{"hidden_size": 448, "intermediate_size": 3584, "qk_norm": true, "tie_word_embeddings": false, "init_out_by_depth": true, "lr_head": 0.00511, "final_lr_fraction": 0.05, "max_steps": 8750}
Each number is 500 + 40 x the weight over its row's rms, rounded and kept within 0 to 999. Layers, rows and columns count from 0. Numbers have three digits each. The size before them is the row's rms in percent of the matrix's.

# up: layer 5 MLP up, 3584x448, rms 0.138, rows 638-757, columns 32-63
# down: layer 5 MLP down (transposed), 3584x448, rms 0.139, rows 638-757, columns 32-63
# gate: layer 5 MLP gate, 3584x448, rms 0.14, rows 639-758, columns 32-63
up638 101:529509554502556567565553503533562469443445535475537530414431463526487525550419491552572533475506
down638 099:579469478492474495528516543490528509506461472478506533527485548552500514620466511493579481535515
gate639 100:495469501501546501529468499497514547510534486502473524582533493519533396472490533550430490483476
up639 099:550416585535467514513517463465500531606491518482492580498542438597490574421497522556516525474453
down639 101:533513484491452438493449553570480397503483606543532513482533554527492510456538521472457508501525
gate640 100:524518476501506478492578582438520498480517583493538462435498475531533625500434511481550441551495
up640 097:495433526502461515495572459470518534506591491546477550491438494522527441475508516430529556555476
down640 100:474493505555513459465566532517509559517467543463541605528487555460509496509475476506562537546549
gate641 103:501439506477457494507484483468470447516487477532464512539468450496541460527468483555530487502486
up641 103:506478488562444476488499546499504493518548509524580511471503536495471488542550464538490503468384
down641 105:536471468522508501468476495533540448523445540401512516445505517524526439468479526459476554498550
gate642 095:579484482532466427519500523435540481508459533436482532446550493525525426486471500468440517495574
up642 094:501504547541509443508527528451561517468524480463492549544541521500482443485499485485442587499520
down642 092:484495560453412464484455511422439488406498510493467565460537433468527522479538501558415503533564
gate643 095:441607490540478494543544493493466460419541445503540505432469499506573517462450461546584553506491
up643 094:452571474484468453511516441479480517557537493492442497549518543547459442545454526473505477555551
down643 096:475531527551542511466535514502465542434537508476454438523512474468497505525430512515580532547515
gate644 094:525436503577551436521561483519566543477542497563451480444507551529492459521440530537506566461537
up644 096:543515452451530547484542552518531435505499453541520535449516536489494497426411455510541462493491
down644 097:514499579552510501516519491463413449548469558465569508559523509523514519447478471451482520447509
gate645 105:474543581491531427487510489514476494502510437480504563479575519433541450528488518538549570556468
up645 104:494491462472477499558478497549504447562434465541489553482492522486497432511532496535483518518507
down645 102:478495462440462442489491464499515511510561529485528507533485520477525494547468465506487450492493
gate646 097:495539443528480516510496543570540486551440476469509450493451536529481515537483417491457552511450
up646 095:505485468475573509465424529524495482540536489445529435483510534426465555565475521468475586488475
down646 098:405525537547526547484535548508428496521515444539562434560456510506531580450468558478459572503467
gate647 104:504455601527486408520484485527554487503503456512489530556503413524566482413509478507517532537472
up647 101:433536515506520451555515504514522484518485465492471580511495569525543513461542569501470476540449
down647 105:445501547522468475501460516438503491483465545556536488525528451450487491493490509495468546514528
gate648 100:454525522474509501517506568489421545547511478442478451563558512519452455519464446524457540431423
up648 098:532451511559457465522487511523542552515592420496490484500527533542469429493483494477468462458467
down648 099:526497544516441511518418473440514571482490475498507454438485463533495505428496502557543467533475
gate649 098:555515484520489491538457440530464450481490533464505447474501460498507508421478510384502499493429
up649 097:555500512572548499602468462526578444408521529477486480516544554474460513442475515528482469561537
down649 100:460473450504495523453502519494500600521502473496520518504417507532466516581459509487501461443454
gate650 106:470511488435547458531566410548540551522501476513459513447508490544514421505526498500498504559516
up650 104:557526392476543483512435543510459475505460515500510467520482462452502495517474505497518499533478
down650 105:490551494426478437471433468496495550538517534526498451506473397482519510563502512521443489474459
gate651 102:563479463459518547592485499513421500520484439487453483404506581555511509472522485482490568469458
up651 103:573488466428528504517474462469516485473460520538499511536461588461580503508455531627498448546522
down651 106:473532570520528481441436498490501492445580411506556467487444512502450506483450546532575533506502
gate652 097:458581532477511473481477537478546524523528526488564520506492503538502450503562468496543565463485
up652 097:482424525533448487553565467451483472476464507459459439515479498525523484438513428449483500454382
down652 100:528490507523507476479475488515494538543506484464491501452515443528487531505498499426476538476479
gate653 091:509539480568517496499512495546574515460466418561498505463498486546508484478499501497539551520483
up653 096:456448508511491379499475497521553520517533537503538480471532487555483488485507499486508534567433
down653 094:494528521451548450522532484436547503541531484469509544498562482473482548494495477512493482449452
gate654 101:485542484523556467452512470488474452558593467505509478467503552453455543460604483400527552483494
up654 100:496450518544560494567486460483521435483418538494476528537566503485403475435487538549531480510505
down654 099:493449549469401598476560470509438539526411535523416497538498517542480458513485462475528443520547
gate655 101:500503445528432484517439497460573541485453569565506531472572476445480470472531573528450464447506
up655 102:572575529514480459511466518428488531488528516479489454557449521516451510510494492553460501511500
down655 102:495517408496477445525470421546491526541423415436560488482438498511534448523522547477583565546602
gate656 101:532492471548496553487472526517546461595509496579512508449519545481456491544522438505470583433528
up656 102:447475506543496451452464447468559398500528525501553547548554560505546548470548518534445411542495
down656 102:415499483487518517525512412456448467530451497531484509509522503477504530427573518472516437488543
gate657 096:506480544486539510464526487426514534517464484424433471440519524584474493529432471428489464552548
up657 100:485533552467512487480504488501526433472451510456482463488496470519525447521558546483476490492510
down657 101:555526472453464530483523500541488516458508501518458459460475538480487488493481503452523488536614
gate658 101:536527459511467499495552468529488585509497559505498473502519534512521531581522471468555521423492
up658 104:454475489429497499556481479558489545539533442550511531561474525474545560520474508558505455497474
down658 105:524511530488422492489463572460532552522438466503515528515503508526485510548498509534461531448536
gate659 101:484529507561449514482550525471538524440436530515593510527493553468528489509515541514372470495501
up659 102:472481437401470443523474522491474449491535522492474500539455537500527465554450541468503492508457
down659 104:535494494497465515507485485485460498508537515507482462554466486530547464516444520481494591557466
gate660 097:471537483524576418512533559479490514507475553470483519504516560551496421538513529473472525580466
up660 098:459472591607489511555562457487459536562488524454547483498491511495503474498489529416492449503430
down660 096:512544498586499470515432452493473521462473476550580491477466530513515476466465501498546487548428
gate661 099:536431490440528551506461491451516524490488494492511551494497503471554505500486525516469501520500
up661 099:523415446466458460508545472516513439458522466532510539468494515546500514451527469512488504442552
down661 101:494542475516552499464461484572515525505572508451480484395483433493504524550572511480404574501377
gate662 097:482465540424530480444494491487461483396490557572531448412474478491534532480479489546441527508515
up662 097:468525468428512488507544476459427461547500602543582479447458483511440466508597557540448481456503
down662 094:526469516524466478509540478490486489472501508495567548540587520516489479517511476474506493479493
gate663 100:498474520426455524480481555532501526483475543490540453439550477473521553518557536438512494502486
up663 099:546551524521567472481473484545562529503472472469536480551504516548594453552465478557473534493553
down663 095:502474552494437520457526524477596503485512452538510501508490483438570487490460550520515456491531
gate664 102:518593604474437469447461540513486521503545583532589406435546387486482521486462517559526512480466
up664 101:517492528620556503499460530449515565483512471528513544490503464527547484445525407513536518575546
down664 101:508499530484515514487531498483473490568536474496468458550516477487527492420514492445515539544519
gate665 100:547488478496505512520550526483473620466565518448561531476514502486508491487494466493451473463509
up665 097:465449541474461459466501462552533550494492495529442559479518499542477489532522534497522507534530
down665 101:449492480504475492472426491501455478477537520507529456538449514501448437490518446503463507583431
gate666 096:500488548484491407467475553438531530473512552512499441448471505447490501513519519447522447531503
up666 097:590455485507507519438557489491548489431522523444601496569532503562461434450449545499502502476503
down666 097:476555467445523507595523552460537478513522532523459521465552515477510475495495463495575465576504
gate667 104:505557561540472456437489463499457444478521458522552480536604510515527500501469502559513542490423
up667 101:460572524388484476545581552527498555456443472507528496554483443525441497481534493517440460461500
down667 100:488503495406504468538482471580550513466513509442558421514541481407494504473377512511477493522546
gate668 099:491553490548501520433563466532533567533584536477477546517533491471488495499494510496554413530499
up668 100:470442497519509493513497541502520476504511499512494595483553579558519539469466517494455450498549
down668 099:525507497549445528551565460498487537537487464471488508548557522469559501507490500529535542485481
gate669 101:523580445498531516480556501531514467541513515561493494458539470481528448544542538546478573540451
up669 099:478473543532534560458529513485543511460517492575468498444530494428534520515535600425545541532549
down669 100:489452458555486493529492464451485458509474502547471541548507456566503527552551471450492468486524
gate670 106:582518483514444515552455520512446492477524501470519460454520473501465465512529557532519477469520
up670 105:541439512494526500540498465442573468551455500471526490555519483453554503498509493480496530438537
down670 107:507491538513491526441540501463467593508440517445536475540462468586468443516543467485587519553525
gate671 094:444516502515508512524514457537492510564514586440523492470516454503479485531487633530625538572537
up671 094:513519518489509505554505497505452505441485515512503474505438439512492427486504508482511553496425
down671 094:553449530406466457560464546569525545479472565482391438488454529531460497412433526473498510530431
gate672 097:501513558527493513503501417422473612529557548526527531468495510517479550478509469439512445465575
up672 100:448516523437517480481538572484474497474543586563573548431532517477491509546458485529551539511476
down672 100:464508482505482470492464506483491504542435517476443468591543518498532479490575495501559428524556
gate673 104:477522457471533465464499516449435452555508509517502487500518495456474499537482493571507516449516
up673 104:461517526566506566493490482465480559461503544448566516474456461466580512517520483531471473395577
down673 102:432504424477497491473420506412469499440492451510518499444496491403478512490511503507508532478550
gate674 102:478528519517497515496476428491456484509503454488509503553532533482512613477501497538475405429533
up674 103:434522484509520476576571414524452534571515458489471535433534556479503482451526460485468531563504
down674 102:502506476462511497499510542541595502544528483496513590529525455484503462554528481528561567494473
gate675 097:555436591461623594522513544492497463491533514448468540506498472502609566573525508477519505530549
up675 092:504490529539438561443560506551501609525496488496517517469455504471463421532505463477483527478531
down675 095:418536481541406488556502451474516493453529546503415563473524470447437524510525566476503497496470
gate676 102:522549493522542503500508489493466490510516436555549479569474517479542510536494533499512569560515
up676 102:498506508494473445578528451496462486493451490452464528484495467514488455467508515457485501505506
down676 102:495527434575455483495470473523450500577473516501527500447457475503503495506546488542587550492414
gate677 102:518521499476497533521501475481498531533503489540508509465504567529502605434523505518504467477535
up677 105:495461571533457493523478419631475431520431516426515571525421472414431457559508464468541554551513
down677 103:437448520496555496462569464512544512525449471533468529553496474487557485532578519482450434516440
gate678 103:524470430503480472454498472525513523495476496521434480508483538517515589574526527474400511439421
up678 103:463510588528513472524493526461474509554482540446464523536537526505476498442490499452477441511536
down678 104:499549528462563478423540478568480489569483574449564560466443562465498503460451460488486501500516
gate679 095:482521474487522558555493497574484555462551497483506472431533517502505467500506537473585549518547
up679 100:499510528420490463503522450521450448539460472472535549567529571514421545445458500529480512451538
down679 097:528498534446458536497500476557489432537517455507476560504501565546486491456492468490488502378474
gate680 104:584480494463494479521523496456552415447480402488490487449536501445477530454504495460489517492549
up680 109:582500500456453511530406490490514501473493441501518564439511534486538494502532508493591572508484
down680 108:554528519500612485486519506575518437487479528468384546444485511535510501517577482467534452460598
gate681 093:486565561517480590561466549492502412554539476504496481504519520441412484525513480488506482577473
up681 097:538500485559501497480518478494522457455505607512479493439554408487528543497574531560510547511500
down681 097:600445513512499470454486514459498469534539490419520489575463530551432441423512481446485503523543
gate682 098:500481486458521425458512516473441472553561527432470461489564556453423520493488514449404520485480
up682 099:540513528481467531532537515460567557414467488456501515550455568478447493447479462523436453512470
down682 101:536541477521585504516515575571493544524485507519488487506530577451483508379458555477575502495457
gate683 102:466478435446517470474542503528490475505462458507463473474519474466492413563546540503517500534492
up683 098:448453442515505440493536478451385485521505486578577456486502478559479562500483457517479471410498
down683 098:521467427481536547460409450541545595486509503455462546510530491500563591454512434545491484458469
gate684 099:430494468478537527482463472528506416480600564518506470529538512468585536536534445510457502483485
up684 102:464493541459502470506496522497567509475462510527457489495473517492478494569487482533503477481543
down684 105:584541566385501494487528486473461486590457520485516474514507449455425503493527494452502490496521
gate685 104:460563489494470436482507542507444481492416426544479448525512411445485463475448541447557434481520
up685 105:491502487512515580449523451530450513488467470485538455538472560472520442479522587473444595493453
down685 099:481524530529420492548554443516489516518449487561526551532543507428432451474536495415504535524492
gate686 094:476522490524516474486454494419488448515487470552471505478487483507479453464488519562506477490443
up686 098:493460487451508546552548493578507530512472482468531522502486530496511582508457435507469497492522
down686 096:473531469518517538520505526581442473470476500514533552476517493478506470480434507494428579421501
gate687 099:448410477494399471531469462448527514497472495495526510473459497510524509450468495550459494533469
up687 095:449490508526452492480526474516525462515551487427432460582526526517494497417498523510433521457483
down687 096:467513538559560451427558535422485498464465515444541455499465541471499563482562519451504590488533
gate688 102:553552439482481522447487541458467516543501447537519445454526512561532422494475525448538484504487
up688 097:500437524470551514538492494538463500512506497463470505426474520389413541535498564535515580513542
down688 097:506459540561427513497508461556508514489581540518501505452516472482481484485423519502503539446520
gate689 102:501463551513497523537546486496543507449486467452391502457525512453520518505500512537593509503488
up689 100:487486506454520519498535473480533543502517499492530560422532522490570557524510576462596512495560
down689 101:450495522508509472579465517476483608481489487504489443443429517417598547451539486557475454487502
gate690 106:523526532403530585472476466509463532497424510510588474436454491457529513563489471443476514567501
up690 104:548458518413473508502516511555489469509472547507505543478480491482526487530507449584515536517474
down690 103:536501532575478445504471536486486500468479488473539481488485537467566495502476532527479456548474
gate691 099:524418521494450493469526559456558495520496500509475491452508612449594555478499444551589448470484
up691 101:461470477455497548496420496581566495497470480509568476484474483571501519503465465545452519442500
down691 097:459496486481512558511514516405416467460420498491491468451466492454540520483423501516490498539528
gate692 099:495531489483480498435460471509489521487552546483481476490466558441533474494508493474473525509498
up692 101:533464494550492525484522499509445543514487497517516538603522454500437464549538480495541455427572
down692 102:487477518447503507525611503477452548478474393491545470580474518458591511570512489459529431462499
gate693 099:487504440464564546484474460485508465585564484459521508534494494501532450433506481542481499504462
up693 103:534539495539484530437463577457507492381515471559485469484459559500513475561494469478427485458458
down693 101:525507414476506550456558602436465523499521520524477526480447463434490476508516483474466513517521
gate694 097:555511500461510517524454453499547512511562543477487476494447567597488483461474467495489485478505
up694 098:533500597438453558559484448552534548489519532475468494453516506530435509529490499502451471442446
down694 100:421522568484434507580489517521487492491490580459408498469443545577477481541580506505499480515474
gate695 109:534502524505529497539500451469489559481501493474578537462488493455497481510524472489516483547446
up695 103:508488483500510540540477557547506505483523570555516542443474568507468429517441541524543471438476
down695 104:445557473489527458517542487506536497483444482538475529506575527542515457528448538486568454491428
gate696 104:559508492498493479481496490442474544460478629434552531469519471542545519535500542524470482511493
up696 105:518532513438496473529474597498544558440512505541528481509503508477540483511537469458508495505544
down696 101:519488479500462479562502576541477447541488530468515467503466510574576507460516478466547484550482
gate697 096:522506517449597487499498461518495507499528476472518436520513436469441502472521537479526538523537
up697 102:549464478496439450445517451498542454478416529556512549480492499481512465493470456524501558511456
down697 100:476519497579481475488553498523504447531527462575513514487615484493486491531501530423470561449578
gate698 097:517537496555463463506577479551480515508559490497491502460480450502439506468438561540555462574524
up698 100:542553549508524485517522494506523480562539472510577501469523517439458507502439484501446507449499
down698 100:509482458422475478494520491463422531469448404537545497525512483461532513518515489490490492599561
gate699 100:507588487509421477483481516542486514508563435527522479471511488429537539540464496543529473484488
up699 101:480522460548454489549446545479527438553511483502513481474541462445523575489484520507478506435500
down699 102:557479487484487498502503498469521460511471510511482567503557546491481470526534554490482486500484
gate700 101:493475506532546440521485507455579526540473586412500520507566504548504379499515482489561514421528
up700 100:579536447473529522541529490481453516487501445455484432447504426521474571529463508505448535486502
down700 099:482435498468515488547542479518506525449473494528480478547562451507503467518412526525510485499456
gate701 101:520490494416467485509528485459479498532518521547478480501515527472552503463465490437532490500517
up701 097:503509453450490473482481520546466479516519561500478453498509522484508492499523464543519540475487
down701 098:457519462472527525476428464502460492554446548571581473547463490510401491525435553456498498455508
gate702 101:528545530466503497474444500460495466524513569515502550510520486458600539519505530530513518563446
up702 105:498494489531547530460481492478612474540484542484498526426446428525552459518429485502529509554503
down702 104:506459497486457493492394538435503539468485473471461498499537515458521495563507542512478508494551
gate703 089:470479448458465496529513476540522534460491507468550463514552448471495481418535474527482506503502
up703 093:452522497517527565558468497518457530498556495524456485525517509468523536595432533423456473424443
down703 094:528498538431474455535573568420539563496512513533498469544503512468403523494527403461562475512471
gate704 093:479545594443446446497556481555515478561588463583392471381536506510548483460501474472553508551529
up704 094:490449568448482452541528497472572546465509490555479495521582513441515514446416501477494501538449
down704 094:538523462440499545496440494494457431498589509517533534517436513529456496563493460515536495512483
gate705 105:484599554436492447524500534497540540539547584475582470464514491523494470483586460579488542580446
up705 101:506543428596457549434454580514474494544519509524473449484488513494570541569489532456489566582536
down705 103:461437515473508406504455508507543481503464521489425523552498538504472506488459518417530581506538
gate706 100:497431454504500534436553484481487528521496524523500563513523507586559555505474485495524487462518
up706 097:532517471457519512510459508456545506550431515496537475444479557456497548545424491566561450458436
down706 101:517433570528496560591514450423496507514504470541486491479507463436532503540512464528409449492503
gate707 096:525420446460463507471560525496530484500470590456497478453477444482474554515500443471459540561492
up707 100:498394513480435595499520519421454543513438574625496469467504548467487571562505474541422539543510
down707 102:478438507434419506455544561485433525522523559535457476515514502511530543529573443491483532514432
gate708 098:478485503493502470518491459555448552553516507502503510517492512469439508473492447478511507570480
up708 102:512444578571498508519457479492482464488513457506515514469484491528475502498506439495493481484535
down708 103:509530540441477485533504543594459548521527518530479576517571540546457502447530578533436447550487
gate709 102:521486479575520571473546454459465509457435530508494503475456491454444485445513558462525495546531
up709 100:534445585481432464447514507545475588547495540451503511462475536572529588493544535490441425530543
down709 101:457578511469491507542506496536419518478472469559502494501538496572484512468513449487409453530483
gate710 096:500492460482485501513524480455500471441492476501445555520522525521541434517481524513482471483431
up710 095:533429531484507523538539506522472493516530487499522486534504494523454577457523453487503452473501
down710 097:585435514575524526504466512548512486452505478509517470516528397497430521442466465428480460463459
gate711 099:467518467570552518480446568500512501437448472418524476510499504459446486515531490524449536501565
up711 099:539595457447468516487533477482539473517503516509415484544512500493535453439538471548521445438590
down711 099:536535478527510499583520481506569462502464501545474507482565474504435523622459490527506478499486
gate712 104:535532487464458489588540456511487512556494414438480480513494503507500418469480478507499506446440
up712 100:472498514535550516541540530551480504459567562515482451497578560502475537480490481560454492563469
down712 101:485458495534504511556520462485469466473536471463527506491530504491571482519500570554516518543443
gate713 109:500549571475466484485551456504470510539499518603477466527519530511446515513468557497453439484477
up713 120:520456531488462514502545470522532494489539490536508499593530548499471440470499496442489477508526
down713 099:443480485514526513484535470472519497514497526573544404516566499454444463541502509415463479464517
gate714 102:510493472378449458537467501471493519448515414537477434451475539559509496422497469448550519616460
up714 101:497518499495522564494498491482464504508547505491499493389502504484480523440593501532484472572437
down714 099:470501565542492571510523512547470514485462517515518485474472424570494520454508506508496456471491
gate715 095:536505491513485484544549522478436516453535468465593463456494599483458459465467499470527478502479
up715 096:527524484456507504482457524571571489533419444562453502536529462494533444525446479524452546494499
down715 097:513512493475498497504472466539453554511557457491533520562483504493537463524510523475532554580527
gate716 103:519473572513505553406528498496552528496451512492486535508490554493524477512578481548452485470483
up716 102:476491501498545503493444478513562572536540505486523511548481406432550497499485506507493495579473
down716 101:498457492508441459509430507524486478447518479502533513480516476483517501453579455406529505540412
gate717 099:446530535518520523591522543541493493506540578459411456521535538497501488472495487506509574405512
up717 097:497493490495429525522542459516460463523476578529473526495561483486470437494449458554428564473496
down717 101:442495570452500528478463492490518471474524563499483424510534486413475526593512476477518558459484
gate718 095:517516440473518507517549556483583445529558452520488503536471571502519533527455468423433471538542
up718 100:539469489578522450470490551482491444491470516505452509446477492563526457500447431524535574507521
down718 100:562500528461470493503610585499454522511508475462506522493521432493491564395440498458541509522472
gate719 099:498490523507470552482513494479517482548533474537469522431427468510488560510501518459513539436486
up719 096:517506509505471471557583496592540451486449550454572508480550491553488435417488486512552554568494
down719 098:499472536442471531534538566478531498520480494466474563439517541453554514478475542517531504491460
gate720 099:498500505492485504473511520499503496585600586435544458515487495473525499569492488525490518524493
up720 101:529446437470470519547433534545500540519485514417513509534522475533475416431494488575585495516492
down720 103:448511485492496589431475504485505551560465498509561580529499495548520486493519569459438495548500
gate721 099:487484433462501465565539528456433420470545553580477524455488461440451542496501458532498514572510
up721 100:526454429534529438540479494430470497447546519578526587547477442466531478480502480563599510464515
down721 100:562458468568492473467465470449447459449465542517484485496448459557541520585487528521492477593541
gate722 096:494463451467506433539437463497476437473476516519549442443406522447433485467561505553505533511462
up722 098:453493545502528409457450498466524499443545526488518476493489507490451519452438540512508550471569
down722 098:491465514435513536535530542468483454579512555528459542472544453478555438468506492441524538494468
gate723 102:521431502527472481599482470477500511543566488466472516505478484519459503592495520499510527557492
up723 097:542562425482496442461514458513535505557544444509540552493494518478565462475458548505525541558513
down723 101:495504494483488449491497548485552556475447459503535479512534530527503493524535448453483516505495
gate724 103:501474457466491517476434523511480532489520493483563519455507514532448519427426401519495585492442
up724 099:520512482535480498529553491438522478553539463483548472466453497487467490498417505557509541524517
down724 098:477491569514477533539502521440554431499508539511535463459494474502540475426489530408568494490451
gate725 096:474495541529463484527542530551478572559461543491472511513527499523512471558462559510427548495461
up725 096:588476475535545478480480455523544415480510513518504547452484533487466548495473487409478503512448
down725 096:450472443461501473495558482460438479452544492518539462517446535521515470487455467517532515494498
gate726 101:477566591476525539531445490485466510456560532547482531450481470432580465538398512544503507579462
up726 103:561508481506491491454454464579526438563485484459470512534498508547496489444531504492480509551488
down726 101:472490498580484602472537497483512457425463494466464538444475525477516518520497565503493492442531
gate727 098:441529517515467453480497543475470474459471510534465445615493520497468451541480475486530538500493
up727 094:503483507461524498447464584531576465524539525466434418462442490557460451510497548499541550510491
down727 095:434486504432395439441477532567443471476534546475529428587473536484518516507551474452527510490530
gate728 103:501562517485513524496518520512427437476520522498472525467523492470553573507468437501477514465421
up728 099:513524501533532469517452483452483522483475464504496485492492474544453514535479489524536466545560
down728 101:486511550541480462503551518443468482503515525472491494481521481490511496476512448474568517500562
gate729 102:536415541492527550475480475521497561533460490514500454542554476485571533464485444549409528563522
up729 100:511452508499448538522534537529546540485544486492486422478496491471418465524521470488469526563574
down729 102:394533510472481502515523549504555510491472507533460452484501524496511425537427535507534512499432
gate730 102:487530508500507507491463478507481526521454532565510537603518569563554469497526506545489457569505
up730 100:438527505551491426544509526574505484377456549539555453515490549475548554581435494578575493482549
down730 101:494500510456468458461515506585433507481510502554484445517457542525539480494535472505466455481485
gate731 098:451409431501481502407504470533549527412514537482447492452506490488512465483576429511502514558530
up731 099:434424490469511574560520528544497473471540551448502467440454521521537514530446566586505523443483
down731 099:522550489501541482437568485537451516494480525489477563512522566531506526527516511463514532545455
gate732 101:467527478487474414489459582487447632513498472558487474495599512504449485400480449503471569501510
up732 104:500492540447500494538526471536458505520525487456474495503535473471539573537508556516506580560456
down732 103:491504529505460504534494511534448574510526483482510487504534486492493561504430441493496562460520
gate733 096:429503503532491517533534499511449584566524551498487522496493477448451505492450566474473505437479
up733 094:424447524531467454492538468521505552531492513509469524471475503493467519454532519494473476514502
down733 095:441501501522514556480621492508568459562436606520512535459519493559573487455506507435496505426501
gate734 100:508481493473512445498521547540512498487458490556446445497436526462503477448364467527414459513488
up734 100:543559523506455515543521491484542463515475546507496465505536480482522542462504502548484556464495
down734 103:502533501535558425446491471446471405494522469518490482463517541510454489634560426464469472466505
gate735 102:526530556506511490505458517509437459482497448494512317488494551469528465496494486514494448518521
up735 096:473586603529531485485415501589521514482453496433508464481583509456524461523472534479477519488466
down735 099:495578496554461514451421530515512510507509521510583484505540507527494548523520544518424514507415
gate736 097:548595548548529505446471420456506535527475485546465495489495509518458481498528486478474531509420
up736 096:494537585428462456520465454438491510519498541466570500503487465529483507466498541410476500454521
down736 096:494468499474454507480495496538530496448546491529508487503460542544527534543499444483510498544460
gate737 091:498515486572428439507404547579566474506470494490399463459462434507503482430519510503509481503540
up737 096:480522500495545513518515489516569444484520535471599526422523486501488510541455497455475498531454
down737 093:425517472516491492505511468506525558487546552458506485487555482493473503504485479506547508562429
gate738 101:452514537500502475497539473455526520469559459484482484588495519504522516481462507475493414509469
up738 096:512503554447523576534517516510522527506468471451487563547559499412551535559533516493489445471485
down738 099:537563552507476488476468479517460492513517456433486556558425514456426483530530573574447480510460
gate739 091:462564511515466498537528508472551475519530567470479509460446490469525477543512455449471561529549
up739 096:441501509467505492591529524480524556567508476480463498505532489547502511491445528486449505461448
down739 098:542508539558489501502495523491506487459454445467491444449536542575520473510483462429460535530427
gate740 095:491414491489466569567504520621428443542573453501565518428492435458522522489537554460575525523459
up740 096:437474504429501554501421458490543463505563456537471463508513481519575552464473477491516516447536
down740 096:514458496485475524492513516510505503497523520479562484536508486389558539511522459478578533495519
gate741 099:464458496540487530462530532562460474499497544462518550544486464393454517527535509489497423527513
up741 099:468521524429527517492467475443448465567502515478371467544527510519543576526466512420470486544515
down741 101:507514485468538520568528533470475489499524446571438570505507505491609529473449463449461481488495
gate742 091:542516502489423511540542549532502466548576496549458470489474518469430413525502488540468453509496
up742 099:463463540485503508452479521459484485486448590459494470478509471550524504471433530511512486508457
down742 097:479404431488538425487531517515502493494512545529491494539461549455534451448435488529485463473503
gate743 102:511451499499473486531465531536484495473532499523512529479543470444515446481543510531484473502497
up743 101:545475481563454498489455535520472501491512455545402438507477441487538477491480518456573450477433
down743 101:558553497538516497425478557519476541508489504460571496511436540449468448432524458469464500515539
gate744 101:512549491529519499507555533494477501489548491547545548525507491471508474557519542518461537475495
up744 102:578483497550500597494533438450474489476527531520519509534559498489489428479436520508525608511511
down744 105:461501483563542479507539479505524483517472491519533493538490471534561499450503479430547501553463
gate745 097:548421555458566476519504500540520504473549474515471540488460562554543571496523504474552485487507
up745 099:477512484410506527471553507486491555473525487622539465566455483492540596500445551502471469471513
down745 103:560531538490604503488472597529505515519548522448502474480418459508476466461480496462486573485471
gate746 103:367542466454470529472510572483457558485479443480497570560523443459476471526496458455523502459582
up746 097:561426520515523469533501647537537444514502512536393463401497431514463510490549505493512486538475
down746 101:477509519492523486464514458499509475584536508498465496492514545460537462496499546551481487503569
gate747 098:529541563496567448428454469576513477510517517500483469496547527472472545528550609470515447499455
up747 100:476478515515564486477558492442470489533467551518575518469474507512463460519468457464518490600475
down747 100:511493484472547440472481498487520505480495456494454517461568420460516467497450490605583486465523
gate748 101:568414534431499485465524505527483487480553513476468436494490452478473491433524594492564553502499
up748 101:549560479473479527437500492533519494496517527486464485529540484501436505467531468510405553422521
down748 105:520464422490524551492498505459571438530492443469507512499516503491495516464530478467576506546478
gate749 094:470413459453518555519492488486427502511436521489555487519589524450480535485470552501473580427494
up749 098:500496509540433498436480496471522491473512486492433490550491519532460522493444406486538482473557
down749 098:506515453497443490519447556511472438419501554556532523445544429470506500538523494525504458464488
gate750 103:565466499456465479444468496457489487435480479529471513471514500511518432458539497489471520520414
up750 102:462491484477484464517569517485456507506511477455519483423507514509515517517464471462559481479510
down750 100:522452556550506546511520478515499533491470462481441528499534422529501404484485521426515545522487
gate751 097:484505502554510543543548433543454496551517524469455503452480478479460531499490537515483466556498
up751 096:535486553488495494560428484466450509598483574517530515472512432535493571490515557497439475553532
down751 095:483518521475517505455513423540447536486461459494493527560457521436528474467583546506478471485487
gate752 100:463457545478494487524471478498511568495521473523499482471453502461554484540554492451554524477502
up752 100:455492493498492539487496483497471439449538498569524463568497499506482455507495498498499522557536
down752 099:454493493499528497504544530549461460501539531442471517500520509543497489515539626466465545549436
gate753 098:513528457413524499490478530535533447503527507542497472503539526515451522490420488432486503491481
up753 097:550518533487476491518551500540499455512487509549494473470408495473532456559460476529429501500460
down753 101:500502485485470504480551584550492557509432545458533481517540557461504462546448505480554528571444
gate754 108:568507461496515485496502455457544580552432445506498498457517493522489499494550411496485452529592
up754 102:534565508525465467471443510484572493560498475529522496522498587507467461501559428433535449516490
down754 104:556520466492489540432482506461437507516456532508487529540501455510502442505439454573513485535523
gate755 102:512519514464597523451474481532489480516466530468548539513455497455552511510514542393550550508459
up755 100:601458517503534466515515546445452518577514557516503524555543423517448530483506505492469503538533
down755 099:477520398466451473512542448543498486504496492611417543516470564515503439491493475518463392504467
gate756 096:508481515529596494449496565542538522480475548511562480577493459545455533473446475539465549495527
up756 099:525480558541471469522530496505503529512520430551411506466481442561520525462554447468488466465565
down756 097:525472513437472444568491449526499512450480510586481534526468462505511472483521539417453450419487
gate757 092:455485542528511551505532513467513551508484465452564474546479609446480496508451491435507459538452
up757 094:490538502467526533496482477457482426458533485468496530463521516560450456510486483476492503532432
down757 094:507514548474528525490475420439466568456446509532402522509549548500490441464565475501501570455492
gate758 098:477478459481543537487426452547490513469508511499507534454532629488475549535489415437435512580492